{
  "hidden_size": 160,
  "num_key_value_heads": 5,
  "norm_eps": 1e-06,
  "qk_norm": false,
  "attn_scale": 0.177,
  "parallel_block": false,
  "init": "normal",
  "init_std_qkv": 0.0326,
  "learning_rate": 0.00178,
  "beta2": 0.99,
  "final_lr_fraction": 0.0
}
Each number is 128 + 32 x the weight over the matrix's rms, rounded and kept within 0 to 255. Layers, rows and columns count from 0. Numbers have three digits each.

# layer 12 attention value, 160x160, rms 0.0632, rows 88-159, columns 0-159
100121131042173178113130141166102140135125074162124162190100132116094112096134146121125112070113085127077090142104154178127165081131111115121113098078087147110092121074131144093166116151058112154124150145184116128128098113111147130090121124129141093117107139176123158174103160119126109111086148171128082107156101087133080126106152125143158091053068149141148120114128121186153111152167114138111064134164174094161074067135101161094144103121091146090121121133120041158114158118125112
130162091139115150163136135103163147126107199157106102103137101173100197123134135100067159146182124097139100120096128121117105111148149138159160143138167145134171175148142120177203082100150137157168100174192104074126093066142146128074110097108132127146120108129168119156120125080126148139077112142180095124097151122105147116121129169117146175133187175139123134102121164111180187113122133102122122156109120110158179096162166181138191124138126130147152134121180104145120138138133155
111130115121139096099117126126147157100104198106105119083113134085046066085125128104154042149169136075094091173131136160084134110127099120119088120111103187169135143123136110126094116115162102151089147155088102173123111162120118138133110150170151134096097112142084184164126143095134124132106161102129195122119160133132121123107151155123158147134079142172114121102098125087135143162160111134147128133088167181119096185167129118138161115145103103107138128117145153073131164141099114
174139164086162114102137167130104089088139122101127171137094171098097090145154117092117112099144127133075079156138114140118146108138113125185124109118134123180089084103115117115109117123166155118132162109134094175110089110117112157151097135169133109127138072135140187116080114099156117161123171182094083109125118125161159133159131116129145123095048159144128083075191152135165099118103134141125199126112124135132095112159111183118157133174159115103088143103119163077121102109120115
153124150072130147100119087147097152148124134124109165186121134113103119081130145123071125133119165074079068136140171143118165120124057117138130135110100157126097139126143127124081159100073119116098144116152124125167136178108137079098109156137124099098112142156144175150120177106095124097095133113135101133151137104113128122133160150216143100098082176136147118115136143135094153137131124119110135136142143111176068173161142120140123073156076113141103122150107079136113164104142122
123144112109194190113132033086107124124079121159097140220128133125140103129133147140081092071164146119111096140175175170119135135152082114186077023145133127092141144083106190134113119073113110125109147084148145064099123098146135093125107084164157128125155102145114145161125116113081053099174122190075087168149137132149110157155143113169147139057089178122127109157165196147180158133164084082094083136141178073124105127162106153100146110132124060102120129161159048150115129126128191
069089142081149127103095126135085179131075123138103121187131086137116086063115114060074178145088176131097103157088136128118153156128081112121121122129121097089073128118130186137103160152142120161120113098127112075102131171132144153134090105127143093148048196121102165167150105114041120098140128097116134148142149090119092123109145069176054133128111139133148126117123097157064123134161088166149105113175170117143110142131146127119083113152133141116095134183084073164130197181116104
156120098121234130091163056113134084085119108139117141135129138117109093156130117094135126115136095167085144143117176159128116105135147139139120073072174137142126111032139195140106122143114123158151170115120089117026083085143112130172112140201164134138121098128092161105097118146180144072126121160079139143113078102132149139149111125109197106062127176171113122149139133146157103163161088139048154131149092134160124135113115154098086156160138111171098124133150171066122069153088125
115125133105158157128152154166151191157129098114096146146129125161131130179118103120152160147152138119098171116171116137122154139150179117104061157161132109165122105140107121100071101157117101157111195143118122148083124158143127119102090138090120180130113126135094110135134160128157108081138123184178151129126172134108132086164135080143119143141092132154103149116172167137098143106132134127197142122124146166131147140119128110149103123126077109076082110099130110131116120132151143
185149124167135137139144146104161080128097095142109102172159144120087153191099170165101152093208118125128170174126118126156105165121101110138140154109080111087132126145081138145108092145115141123162133111156129155107140112063129134128101096096097193196079183143112144134135145107140106085154117122138150157156178130123170116106162113139085127102109133137112129165157108137108105119127134136135120158123130116134145143105121078156175126181121128165091158112158137149126105150157114
133092117111158131171132124144145160114108156085126165136156167107155107120137125119102108102097142157163100129105207151130154140091100129158165073134134131136019194104186108097130121085120112124149150134129106158149122116166120200117146169132112062152183089122105122134108099187164136151157109102131109121139123121111112142178123169122202122104174079106145162096144163115141124088106116115114131130196131130126138152110149145174153154115147119142120146184150147140108139127150150
151109094131127096100122030078118179161121106158104093117151134119134167124110112050143088136175109166099111131150123129151127138091153132172031120118162191105159132084116180144133120187142106053155177126164150079135142109224107075161136104143175138147170089089091107086053106148140100116114122160100129167123113098129137134106152057083185130132099112120138133135084158108071107149204111157146099140115166108079131131117150089084092140107124099059122125112171094133146134117098093
131116140141127154115114087067141088097093160146113067099159141171078112115096155152091100123133119070136147158117133144124118126092145129097163120149098111096152144132094112188074131084176124149149123090141113127063135110143111211156115098058160113119115150120097167162164078109111107138172145090131114181153136162128132168124157111127114174146120076178137143094148134153121094130143124119173129117126125153131090163070128160167124175182136095181097152143118082133191103085125126
175094192162132132150105083103120137123147163092055186160168127060088141123081124074097109137103147190179105120109152119122135086156113137099116108142137168148129194112139159123120151075137089109052119091112117159183120120132092140103120125147135054132104055134161123124065060198199153170090130081077120146124140062168161121176126168120130089080128101053147133094029161155122145048167095133120169121139178096078094134109157197123092158083151104123127124156113178110108170097134139
073103126138111129120132160138157111160095138141181107174111117119144123133146144147167153108152104086119147116120107091155152154116151141136173110137120093111123053117105118090147125177102139135126123121127108123084126174127123118140100144098117104088096197171066150112145157140122108074084129169102180120157130185084133136120162110106171154136128144185133166178162095112103101141154139108146146090105130147077111122099152104078128134083136146153053119072100096083120110135159149
100110117141088170123123153112093083137117107160158110117121113146117170178151123125136136163129133090114184111154142155149137136114130127123149177141130121119137072184147111126115093158186130142111146111131118140139125089103133126160116138058103132110123152097122167127130159089154134090187150172095081107142153136117136131112131116144137130141151148195139167142132121151120163125171175131126153108109090130134086149090151113087188136183143117130077113156198083141158148097132137
137130107127105120113094164127169187111151157131101160104076143145152107127125142184074099174162130104133155128118134190099154122143141165213127114161113100156111103135109094127151137101163137134120194135135135103144116098109132157156118137113125108131180119136154145125146133154091121128157156096135090139118211147110135164096116176094183138149088153147108130116130111087125122105118126111173188110119076171186128124110146164186129155107120099131144142147088125108117059097126137
109120088114119179123112138118149074154142095126166092156127150153190116155159111136139135071115094089114158110167090126133130177160099144168137114160109148160123088110133107061173105137091126137154140134135126130133089135100150158124099137099127127113097147136150149148157180146156145101147145149072189132104103123107106128103161125136173187099133171138133163121149074116105145127198153103099148089117081135146077046079138127094060149104137081139108099152151113086140161181117149
090105128119104095134148117179160113124122152113127175161124107128177118100125085110176149111123124178122126112120119116126112115144103156123083076099121116159124081155115129158183150153098125142135074070100136098031133155177147100158136148156159100090076080159161091099113117123126129209130136195038126110132184172116040141151098129143091112123136161087157134209063127139183099152201152073088141089138173085094092115126128153095082105142136148084109119118074130104121104098106098
140156103145135163140105131101149116150096148091100100141148130081123126127085142114061097170123137115193127122076132126128133110151132117139153102167110098148128152100172133116144145181081109115097092095151123143171126083124090137071106084139100108159114181116125143134100069110182109137118126108130088163156117057126135160172163118129189122110134152089139125084156174141127084137130052105143123117137147144119158123073169152158103155113127125164092147089162122166122109103167135
116135067132156110120160136124089192164106110116160163208168131086155078097115077101141170115166157174083131129130079102124123178151056104156109117076150152139109176117135089164100114139119125121116105137143135126092142082105131095133144121140177193138104141110153152153153158155167152094138123161077175073106094180136085122131137043200092133115157108188100138133152119127153155119164112071114103141204130126101119133150133055109113101153106100137083125175111077095145147115094164
087089124090109133130106097147136191137149121099115149127118141121105089082089138105145105151089212147126108122119148108136164091121099089139121110119128150142104187092131134096124187126140102140109175164094176136125098112151141148095109132147154153157151103121139137158143095135139121128111132134153124092095098116123105108159130132107174128101081130149141143073127134116120140130138129131162157148147116134153127116092119144127137114089117105138160093143104126105096103135116128
133132137086131152145155139169129148111151136133155159117107147126151072125148122127164132150096144145149121132113158081130143107118124124115154132089106127115084154137186132083098170149153123106133115131088088170146128172116134164098160144160082130144140138093142109143121142122104125142136120153140080114129130146120158094114109154159128104125191119067160110133111169142087150137076129138100128130129097131149116108135135100143165078102127155116134128124128197169131119170138131
146089139113142171110082144156104119140186071106107124168125141123137116145164131083161152102077138084126108102113091128163156139125106098142144130138130133160090101111154134036158086114096108144097138156140151175158085107120125135074092120126126135134099114153111166112126169149159133063116148159118143119103104051134140123115157133147155141079082141124136133116157113134093139124182129139141160127118133119134139115078118150075100120099131121104110106135199162142121142170132120
144122188121163108116148090157030198145134118101124139154173119074111150206150093162147160064114127139105089088170118109089141131106085146098172126132168117110085171094160137048101125053066116129090166150120114160153141087144099121107127108107120104145074129102162058151105098150189127098098083152082168121132098093124144117139118161121191102127177123089154140174135109124173115063085113090093144108143152135155152105156137129114094128090141119125141126181165165091089174069102111
061141129159109138109122106093174103145123196129171128080152126177157151129122130145155067151113161126126157130151098152093111138127174126125043193135111115139154180137133073153135105156221150129181129135126165142133128137125132153151135141162140208132167120051084125139178138091111154108156150132178131099115083175112054138126118128123092148144129170207119191078114112133137141199138162095154142122142119182151098145132130127134171129140099087118171129182123085140140095117106177
148156137091118139104146047100155063137118167086168161154099114124141145087122154107154099144145136067125148113111108109191107098086107121147113122098128130142123106082154148134096147136161139087188144120152139068116128142155136051117160127193086152082179130102077109047073118116076164151088105120103082134146136122108194162149100097163101070118177168187129061212126120145095088162055147176166117132123088087122137128136139099065172095146109169130106127125101148155135117151140116
135111128103104092082120102128110176097174072124182123134142099178083109116113151099201145108112073117163181096167117143156131145137114132121099157081117115133178094117153125089138179160099143116085119094143116107115141139116117093173131128081140182066151135114097135139136146176093155142117120124113136139135069133123114143141112091176076101071145094165099159149136134112121171144123171115173144096056117147088076107124113089138104171128127141129106115101126145081117187137116169
174074127093110170141130114130089139101137127126114155109143117147132099165133109045155166146083153166145139155154142146138125110111141116137096155103139158136107204124186123118077118107136099071091113121120094188124116153147114151130155146170147117159177082087116105110146138111157133088172100137179132107133075127142078133178122126179131131108189074094096156097091161137136185140109113115127140125162142121115070149149144140185158112120158115102141124155197150167146164142108098
076130158109117112141169079188088131161126071125195136136104138148135180139145150060213137147136123179068157136151125105138116104092139127120137135104112148110126072105134163081117140176124148100128136156121132120122140222106144068138149141174117176103094096118133089070120213107145172110080097165121143054138114132120134088151118118110113084133148172135136140199093150149148160148155160138086129116103106092126101092152124075085149074134104142086200113127160127099145138150131109
139172101145120104128163144125136136110067215150171135101159124149100135135130153118126128139170116103097149127108167153128111125093108145174131083114110140089152155127110123165068165187136133143122096134089113075112149120157124121093143130115135120143201168115094145092106128104088129134099099104149095139190162175098178151114154130140131102142164112146134124179109129121136081137132044107081058131089145137077138121139122094178132148147122126192119159097123149131127121138133115
005110088107091137129137079144150096171078140158183100128121128204169132122168138178175094132158117122047145122153128143121140136086142152154143112123114123104150041106113088112146129142149147147181150128099165074073139165144155118161134147122125137107114129140112157121167185066121134101188128149142174100125143223076061136143161095111145179149119174161123168178143114110131095174176150130093112099119116135115085075095123122072134108155108130134133126137131054126155073119115124
118086090125115137147126197162124180151180125128135179201116131143155118164146126120106182123125102075111141076133121106134161154178088112211132123147117142150090095115120111109144095102133141160097169150147108164145081096134150128097096133075154138107099111143131141136128146126192145104117123162095156113103167134116146099114150105133126122098131168164112168142178089122128155074170104099115128142114154134117153109079134097152098154129107086103071112157122110113102134152142144
130121137175130120111107128104079137125138120124090142131131123125137188117122149112089147139118102130099159107150076116130129132149097153077165144160129125111146118144150073155154096122130123166124145138108156113137112099104085098134127082108133140140101128137136151104145109140194131104099136090118180108152125132128128116122169129149127116112137113136066116106113141135132104096132129112140131132122117111089091131133096133130113128185130124137157135091162092123135133065128123
144148114098127059116159141135135147085104115170133130118097085114130145128087100099130155199141136191145136152113175150119105122112149111067066171084111124110159127137088176175101184138170113095116093088110113106112163134099134071155153127120124147108131108102119104090115121114113132183111106094151091138155147152131120095121085091124044119143093098086135090188085170161137132149092153163119079164145147111110145164187130103119191079155157167104079149119114132148126113092136090
148111129104147147146127153192133131150102096104055104108091139161159133115164135113100105067131100088164126116121141155127145169090137148215105123171118130152110129097181142082202117109098112123133132174189151133179112169128122105091141153106121138124124147150092112134111182155128132125171113143152153114118091106103072116172131125111204149113119161143112121072174124108122108149135103161115106107161121117136126070105131145136097152135142136103215116133220092136105145169112108
155122132096138150114072164116097191134184110107114180131132132117117106143122112098113111174128131103139096077123136120153141125145133149102107130144117173125136124122170130070125129132092117139102174171093160138152128159151144139109123139146119068110108136093136120097103123159129129130098154159126147154143083076127181121133106189104186155157136135069145150102103108106079152062135137116130153124121138128162145103137131134107020149079156099084148099120135153115114132169115137
117157111116122133162119098150140129111142127118175067140157162114138169130131153104128077140156067090187149145127109084110119143070091135125132071159140119073073137085175101076102152135122131103141141140096076139108159182070128111094162116168079144182113175113134143144148162096148132099194129188122096156187134176095081122151120076150119116148178174147138069089153089130162114126145130107101101112113056147129129176177122101096193184191115113169140152090153147105155123158121110
093115081141152135108116140120115097151128095104135087127120131195173115079170108158189136146090165105117148085136100160134146194148135125189133129141174094114153110155115093129171115073122167174182102116165076124140120127193145124156130122089103173099155164151152159150133118129152128113183147148103073116108129175133108136149150076119085176136131151147143217123159092135182130140145149096156164080112110141096097160077084153117101176154119118117095118141121087131140129148113142
120099180137202179128136099153089134149147111138140120160165138162144211184113146116113162087075104159172151135154130127103121164121097092018169142128136137085079140087119203118122093153098128138140168129095170160128100136132115165092104112135138132164056137135116082143170087173143159127125120133113170148156065109118056105163144081156127145106194144124114112105128109125078115090167162127158116143135153114105132151115074154080201095145116157094151112127154113099117148146138148
141110146094104094141111092114107168133101029141168161085105125194191090180087106167082117167120149156161167131174074053140135101120122132154101126152108149127067143191166107097178088063078149101088125141155136208140138085179151089173121111179152057161146169145091162116090066089147148063108215123103106068146112133144151118172116224118135168121113168129161137147108137095166146052175106087155123110145120109160160090121098126163145159143144078075071131131165196127157126102092149
144177078155174175157071175109150111144255137163105141147122098056166161078129114071068085142189168083159134156237148126099158125182081103132118132110125176132109126174132222135132104120114128098076111106072159102144211099142119160168137093140139046147165120144173121071164098183135141155141037130105134074172095123127101140146146236147153136115152171164119178105139194100126133095182154166087097096176090146122144115104078153190164116084094157122117113087133099084110076138092127
091117173149139071112135048146102100119109071136101080145170115194220098181109113095194150078109019106110086198178179105140129133137082137146094065119127160114058065060184171103115168169184149079088065164100123064138136136131123103142145069140153119082114126059132111138167102178122115184154088113126060093125176134111133114175100173162077124142167171084181104075143117157182091158145180215147207064107122157130157188073134124138208152159141085156109121115168130101078059119087105
120122126152175157135091167165084119107104161081152195163118174083168150132095109118139179108121033064118152110197110101067112136110109132078174144140103134060113068123078182099155101181077096147163124131145176152132156092136137079097133155100149053106143101155089156151117109045106170120151129158088132129122138132127083130152115160138131141223145141147112190113182164121104157080124152127130143145163132114072096060136141062140169123093113104133174180128163120073155097103184172
096110112090104164118095234134160000090081139082176162140158113138130079121124151194110119170080143078087154127084180141110118143105153115118148128116128115118149131166148075140169143207139149178174172199174122112133079085113128135125140116155142142153099149154139152129117098128065121125117160121148071105148194080152146188116177120101088137121129178149145093151149078149164111096133078120167172127144196089110118189167076144131145135212141148146158129196129103104127162219100097
117152168038096055044116075128123166118045114102077192145128137144152113169134144114115165096138055215065134135115153116128144121131079159152067111132123115145143165128163145154128121132164119179118154092205121130106107078171171104066123154117144153130094100089128122143119123068227138069100238151134142135130149170160138118184071130124154142209111091092139140169088144105088141108150132101145139131073127124110128127079162091131144120101124084142113141104107173078094124093158153
167170168170162135142121096120141186151217061088122149117106137111149158137139143097083083157157129088195135092162124080135133062121150104160114074126140156122109162149091130145107069019107136059128084122169117188128157115124132124099134199126098114153188114147121113122115117073059119143147101083152161189152098147098119144152105148140159098106172065155104089137136117131154134094111121065107075118142126164116213130109086081147137089146146149107151109143083122140099158118121089
147113000167148080109058125126214102128136097148117199084142088074092127061121129144153188082068167149179136105099119159182097128147149131118099046109047096135124077069117078086147134102142138128140138133148154142071099167130106071088131165137099106198156130179156164115093124127147161167155060110126130125153079098122136123091119095110135105072125132181113136197255056138169150060180205073150133096124115129190111081127090141133165181101119102113107113155077179075164163193162082
121065098132152255117064184114166074098174126152146160105131091136094137109147102064121080178139180134092130128068193134115093171127133131171156075138113038153151117110086162144162152149193140086121208050126150112109116098103111130148125142178147073128120155155177185140140081117159131121110085172134123102077143182130131150109128065075131087121107137199150122148184145086159118127119046134190179156140160096139083095105171139148102116138110176133113148154083137098111102085137176
081119134063106143166152107128171098138076163148133056073097117187116100101124094167121142156167169098113086140132147073167137104084127110178146143174114127108104189217088178121159110049054151076134108151115135173110170102170092108107129130115167135137167130133121085131078126187074114160108162115097187096133115127154082112129181101122141121124162134089162105110111150198080172061088147125080091090116134082087154139194148159138109145168151095112129110109143097169054122204127180
122089139164164116107134096163071202116116149097086110157146113178128135176133086140102082105118093142111061126087097136118113111085143146119044145138147117203196136097106102100121158159136118124101106142168128131103097113113123146163104070170129140154120120053050153167133150148109099136132123095138118082092096139062183085148128118113062175210144087106138184109112143165136144221052155099127108109145112122120127099124240108102116088163106086088131153091166141113110116163108171
117157197111154165134102111039124244164159056155129120143128098129141068125088136084073081126137114188116103156148095128174141123172103131165073126122164116151096134135075110154159112075150152106111099130136099103130115114178149155099135102106143135067122185059111094118195176120169069106146132086133132175174097084103130100149151130169046104106093095124152112087093112203122136099109133179145156135097082161206151105074162104100027158105117173105115110055084083160134077068150155
130133140086131107116136153110162109105199153069083175140041114110136138063087116134148114117121160186060130153107144141155093113076120133165093131141098132099178133090135124081169122136109115101150215138155141068075099128208128120214112152142226122077172104133069135144077130090134089078127141159146135114164130115109062114132143193107165070181125109159127100097217156135109126101108145136176141140130131086138133174125181112135123119074124114107130130109201093166089098157073087
179137239136116058145148091166119195129157000105115156073107149150132096134186152162098149117059089151146167187101077107108102121111125131114081149138165147154125156139114117118159112115165103023162144099197147205077100131123146145213125136205150133139153068164090142189108157083080101054142178095108116167119159153088186108114156168117145120125089094133211126168055102094090132154133106112155126129118148120159169036123180112079134098128148037037168136125156182195165161102104140
100151166109056195113121157158199176130183096130159136163168130140139119091125092104097094075118131133160084142125002100147119100148113124152145255140119094069119149227031187158125157091132094098125114069080107131097180165108116167136140141163180073100119145065121124120160121161087216170159107095102201198055116181143093109076112184156083091147182123111161148152093155131114160103135120147106107134161076104192138076076149037132125116107105102110116134138143077133127134152168163
131153110131121115121111161094096129137146167072119149186128174091192130164144129096116107111128120091177137160130113160115166219141137145102173159187130189083090151171143161149123164146099102196110230142084090140110164097173136136047157108111099116109077140143099098133094139203183126071129159093053121094199145130155147145117142144181122141176163120147117180149179188160097150104220173121102172141131067121021134117145153130107062176047088169149103130106149103012117146145082139
105149110159210133106121081122094102114154216161160114124071147088168107173138075112131182073138110167183089112110209126108127141148136137123123159106061158187113135072187151119133115115132155154160146035103142000127172088141126195138159068146085180124122125121111120146120132191079143141150088194131133132137065133144116151173193097109170153140159252071078140160119213125132143131167219136061112132120153099116114149188108168159178147175140142182069160120161147172109078091140138
154136206189146091127124077073096255154079098194115044070126098201113075152111199182124097165120200135166080133111056125164112121081121124060126111111100132188085068111148015128112120050088127155110116104143075168187098117154145143165109119145128172122062154100112103135151143100144158119096152123136053139142075076089133129074156165086051177080109156102113102118015085093137088130106136096121103144104101100199132150117168185147108142155145093084116121096131162192128120151120214
132203164094114097121106147083182104129201097118145150162131132152162081156155140174089110188095161172175199131133107153117153193146127152117163156110145145137148163179185097154190132139202144140112152117204105031166082133152164137190138125158137090129153048129169113131190165075141131114134234103172105154190184184147158166108139148096127088148106133141148130111053152051146117126158102154135132122115170078168208141172071141158166106126154122111150131130129127129160138154131087
121081097138170090184146146094181141118173130120192188146166080096106150171168099134091150196147201130136117167163210027062128110172131106165097069090140149169153155118184114131120151109144143110124136116105186143129121118095142091104104107166083118171161133113177169108142101151161074134105057157130116124126145117115136147120188084109123143085118164134146179138095176094170151142102051060148115128144159129091186121112071147172149127189127108107146129166073138143136182089099150
187136134098139081069175119130156193140111116077140150107129137125150154138077138150128105125166175126126125153121091139171094103098162127148079139137106133115122115106162155124048148102045087189189162125127146103183095075071145103107110100093116145135087149095179072137128123136187149087121112175083099184113141097163142111095107113159151131139159132106107124146061159186116126118141094096146117136179148106132206125140200134118092098070118104175115110075187161169129132116137164
058105124156187112094109154138132175119180124100133111065117150152158095120133132203108151111090136095180138168155152046111103084105135131104139110131103159118103128179118108117214120117088157160178172097133149172093178088131117115163125071115172122229085091087047131145099115187077101114133096124112098120153142153093114135140209154171108139144109173184139117127180227134095134102154133052091168150168125120067117125160147070118114159194132199095101163154137108076099118139129161
142071164132035019166165125124166119123134161140134138117156132209048171108090124205094081162089159098112135106178190102080106138125145150118135107170122155081211126122150102100109162174120087050151128131139177163131122151131118124131113046159141172124169142118158150081128149093108113133156109163111082117095179091139143110162140103106172106129138126097165126112089147145121154054147099130213090140126088113081189070101113094131154142104127041100162139116144133196110128136139190
179150083192107100144127136103141111136131237096107192101146113122149181095110129177095089088122154137109128109163120151140126108094123137089127054186117119096124136102134161154093128180074114189106228127044123155150137161151099175113126096122112079152136186113183108072092110097090099144101069109152130089123131075136104125125101208107192121125137092156077140118142147137157129106173149075159108101181060119042141115127099160141129119073084084195124136101098089110101137255095096
161158209115120082133153112148153159168119141135127086147177097159093096160159127188121102120169164122116146175165093090115133077100133118074195085094205197158129169156170080180159104150183155167091116145106101141177142128127160170169108143089130104181090130101101151140137071065141127140111224068131082075112171137100135110131103136203073131087129090102107120159098083085133070138056136149075115129131140136235106141117099074117077120104109063092174093155084117098112095140161094
164121171153101111157128123109048127147056122128115097190138154125114122170072156157110113088148092100115125131180061142109169159148112144103064152158129129104103105143131104127144098139059081164045079159164101161120097124136163100120109120118147177089109098156146128097116136117128166103087156095065113153164148075131135104091103127160076171195101085103127143102078055107085095118130174132100072093113045123151157106100146137111116086086115063095147136075131117135158137132134163
161167169108120139110107119242130210156161035096077063089095144156135072125141161124066102132177172181109108124170124113144144114152153130123168140131154112239114159124119099175168122085079149219140112119227101149085127154130154058137106125160117190136107122145113091123156158200095173127131100100168140120101099145126173155106082159110086128107081078139108082137072070131097107127124132073133088113154126159150145090146146201172139099095130177118188107132080106124137134060200140
065151097121125105192150080145165158099101203182084179134158156131132146102095131059169152140147115161084162111131172141116218113122065137118143117158193176114150105105136192104131124131159098112118124145176111149096166125164105115130146186097158126132157122228068148147141118109167094128074169089107166170142110153107082104133095159111172133110117114140139174107195152100090152124128098135108118148096049120128095160124137131060172152115126105082138135175151131185176122147200110
103110201148068086114136088204164219131232134090174146122155108131145147075168194150124179144088152212169112132128135066106128088149059143159154137121104128129096107125179139139119119097139128138156139147120132142103122130093127110160109093159074162138119100118134126172196191103130128154088101099123065120103150165118137163218161105121163093129085164105150105077102195103122153150117066095142164077153139120094202105131102096154054182119138095066149143078066102132107135120146125
122108155106115078110160104157105051124139087143043135083067129147091090076061121189106144113128129074142138160099111123137090104091146117096171129140168175145116101130127127109073105161039121153139140156107104149132152174106099088154112047109137144122107161140124070169079159142113126187150141138125107130128164049109099131139162207170139133068085167115143038093217133143106099172159132117153128092131143126142107149168106149088103110152114087112137105134178098137178149144103024
121118122066165076144168133116171143129116080072220146156123186183174113148133134151133101153116125138143136106146139097145177123155196113152098098133132147125150159091120096104108138156164142156166126145161116121132089122126129104113151125106096140159165092135072135085104094153098121089165156105151084138115131108138174111084066133149131077095167098124156138159108074179180122050101087129131169138143149190168193116110111140070185101122117151111105103173117198155160115113145081
130142086124173106192119143082099102139054116138183103135064156117174081195183144077157132141151106080087110184148197124128142170128125132165108125109115144111145143069130090129151153154164169164138136081223096102087079127121128153092165184137118198091149048150144128133117145157060142132121125125137099095142117106116142119091137056073120144120141139103113140232100085097103096084101149125056129132107121113148155089118096136149184146178150144118132123177126152141048148140144137